Each number is 500 + 40 x the weight over the matrix's rms, rounded and kept within 0 to 999. Layers, rows and columns count from 0. Numbers have three digits each.

# layer 8 MLP up, 704x256, rms 0.116, rows 695-703, columns 0-127
466437481432491510517481503454560456448444560558528573429478494484493502592407519513492474488483492420536423544508463521474450496559440495525494518531513455505534527519507508484488526518548478495445569498472462478525503424492482460442501578471498495539507534517470417544480474463533504486583515557584444499481482436443455557493489466520429520545505510516489498529478457454497471522520
489484479465508493552385640487494484477505541513466548536513409483530462527420382455481468543496440486465483521478497506484551487474441526507480453515500460547508452535518510475444494559453523524461424493459501484525550497518440494553498526518491485544515499547504507538491547581510507519518430490533521470485464536408531562488561528539543536478488469506596514522503520606479531441512
492565494469431510523422542574479452505547495464493429478512525504462499497570467491521504575544448529470531553456477550527549451557516510502508505544487512519495479451524526537486488502475534528454477542475507461426443488541500487523510538524464482496557442501526484535543519498551508497493496420456465474574456487517489499543535422560463460406453469530514510541567489478507510544439
500529505528482499498533481485464508523522531486450485472499515486493527535511487537511509490447480506504510477494437537543560456460503522563440579465499491498575554567458513492511533498555517545523583481490536464505478544494482498431508532484516584596523505549441575445534521500417463500558587563417493557569466545499504483495450543491467495410502506503508456591515534420494478531511
558381454544568521513490534455516509469472480437488516489435524535561457474495480439517493511499487502521467508516449499497540500502488511487465576494479576519538574498502457549504482417456520504472463479560518518478499461484537510500476517450515460454581508538437569461538501502482476516475490510509449475453564577481585533477532480521440455483547476468490472436537515499456526505571
477434569526565547548484461509428447475475515575563545552533589431447440493537511546410492490578460496484569477502495425474593510489465490553482522445565498552517499487541519464488578467566514469561465514431469578549475511540507491498503517513550491495503427548523489526535502489566492475581554547520444444535490532467481520468538458558510537496526502536465541526485547473458503506461
473475514557507470421499553478452534488542495484543405517453477556426463567501496512506477513506507507499466495500484503488478451514487460570504521549470556502425505440436476477488509507492527475537512565554496409508514530494562512469503458457550458555462477440536494419505496484542562547506502438531518502572571528508561507488544499472548412528513508486449558515571471403468489590492
504457467480562520454523487514530546503445449433448528538427477513431513547413485505624517446486481530560553489534528453471482514514505491523492479475593542441552509510478465468558507458487493495515556575453459496503437546489497481511557552480480500491497488486534430508409468529431511542518464541509584540528592508517527507539510520538513510538579578488460489436557463553442513453520
517499556552476548493471576525544503528493583492494474486520456496576511497519468591507546512442507516547559460505558533493540529597479500604503462481550559499490522550494521503502420484431532485567448407453555524535528485432502491553550563526560515546437476488500479478446517519526474442540480461554524458540459491542486444563496509482581484491501541406544527571461452478495494484501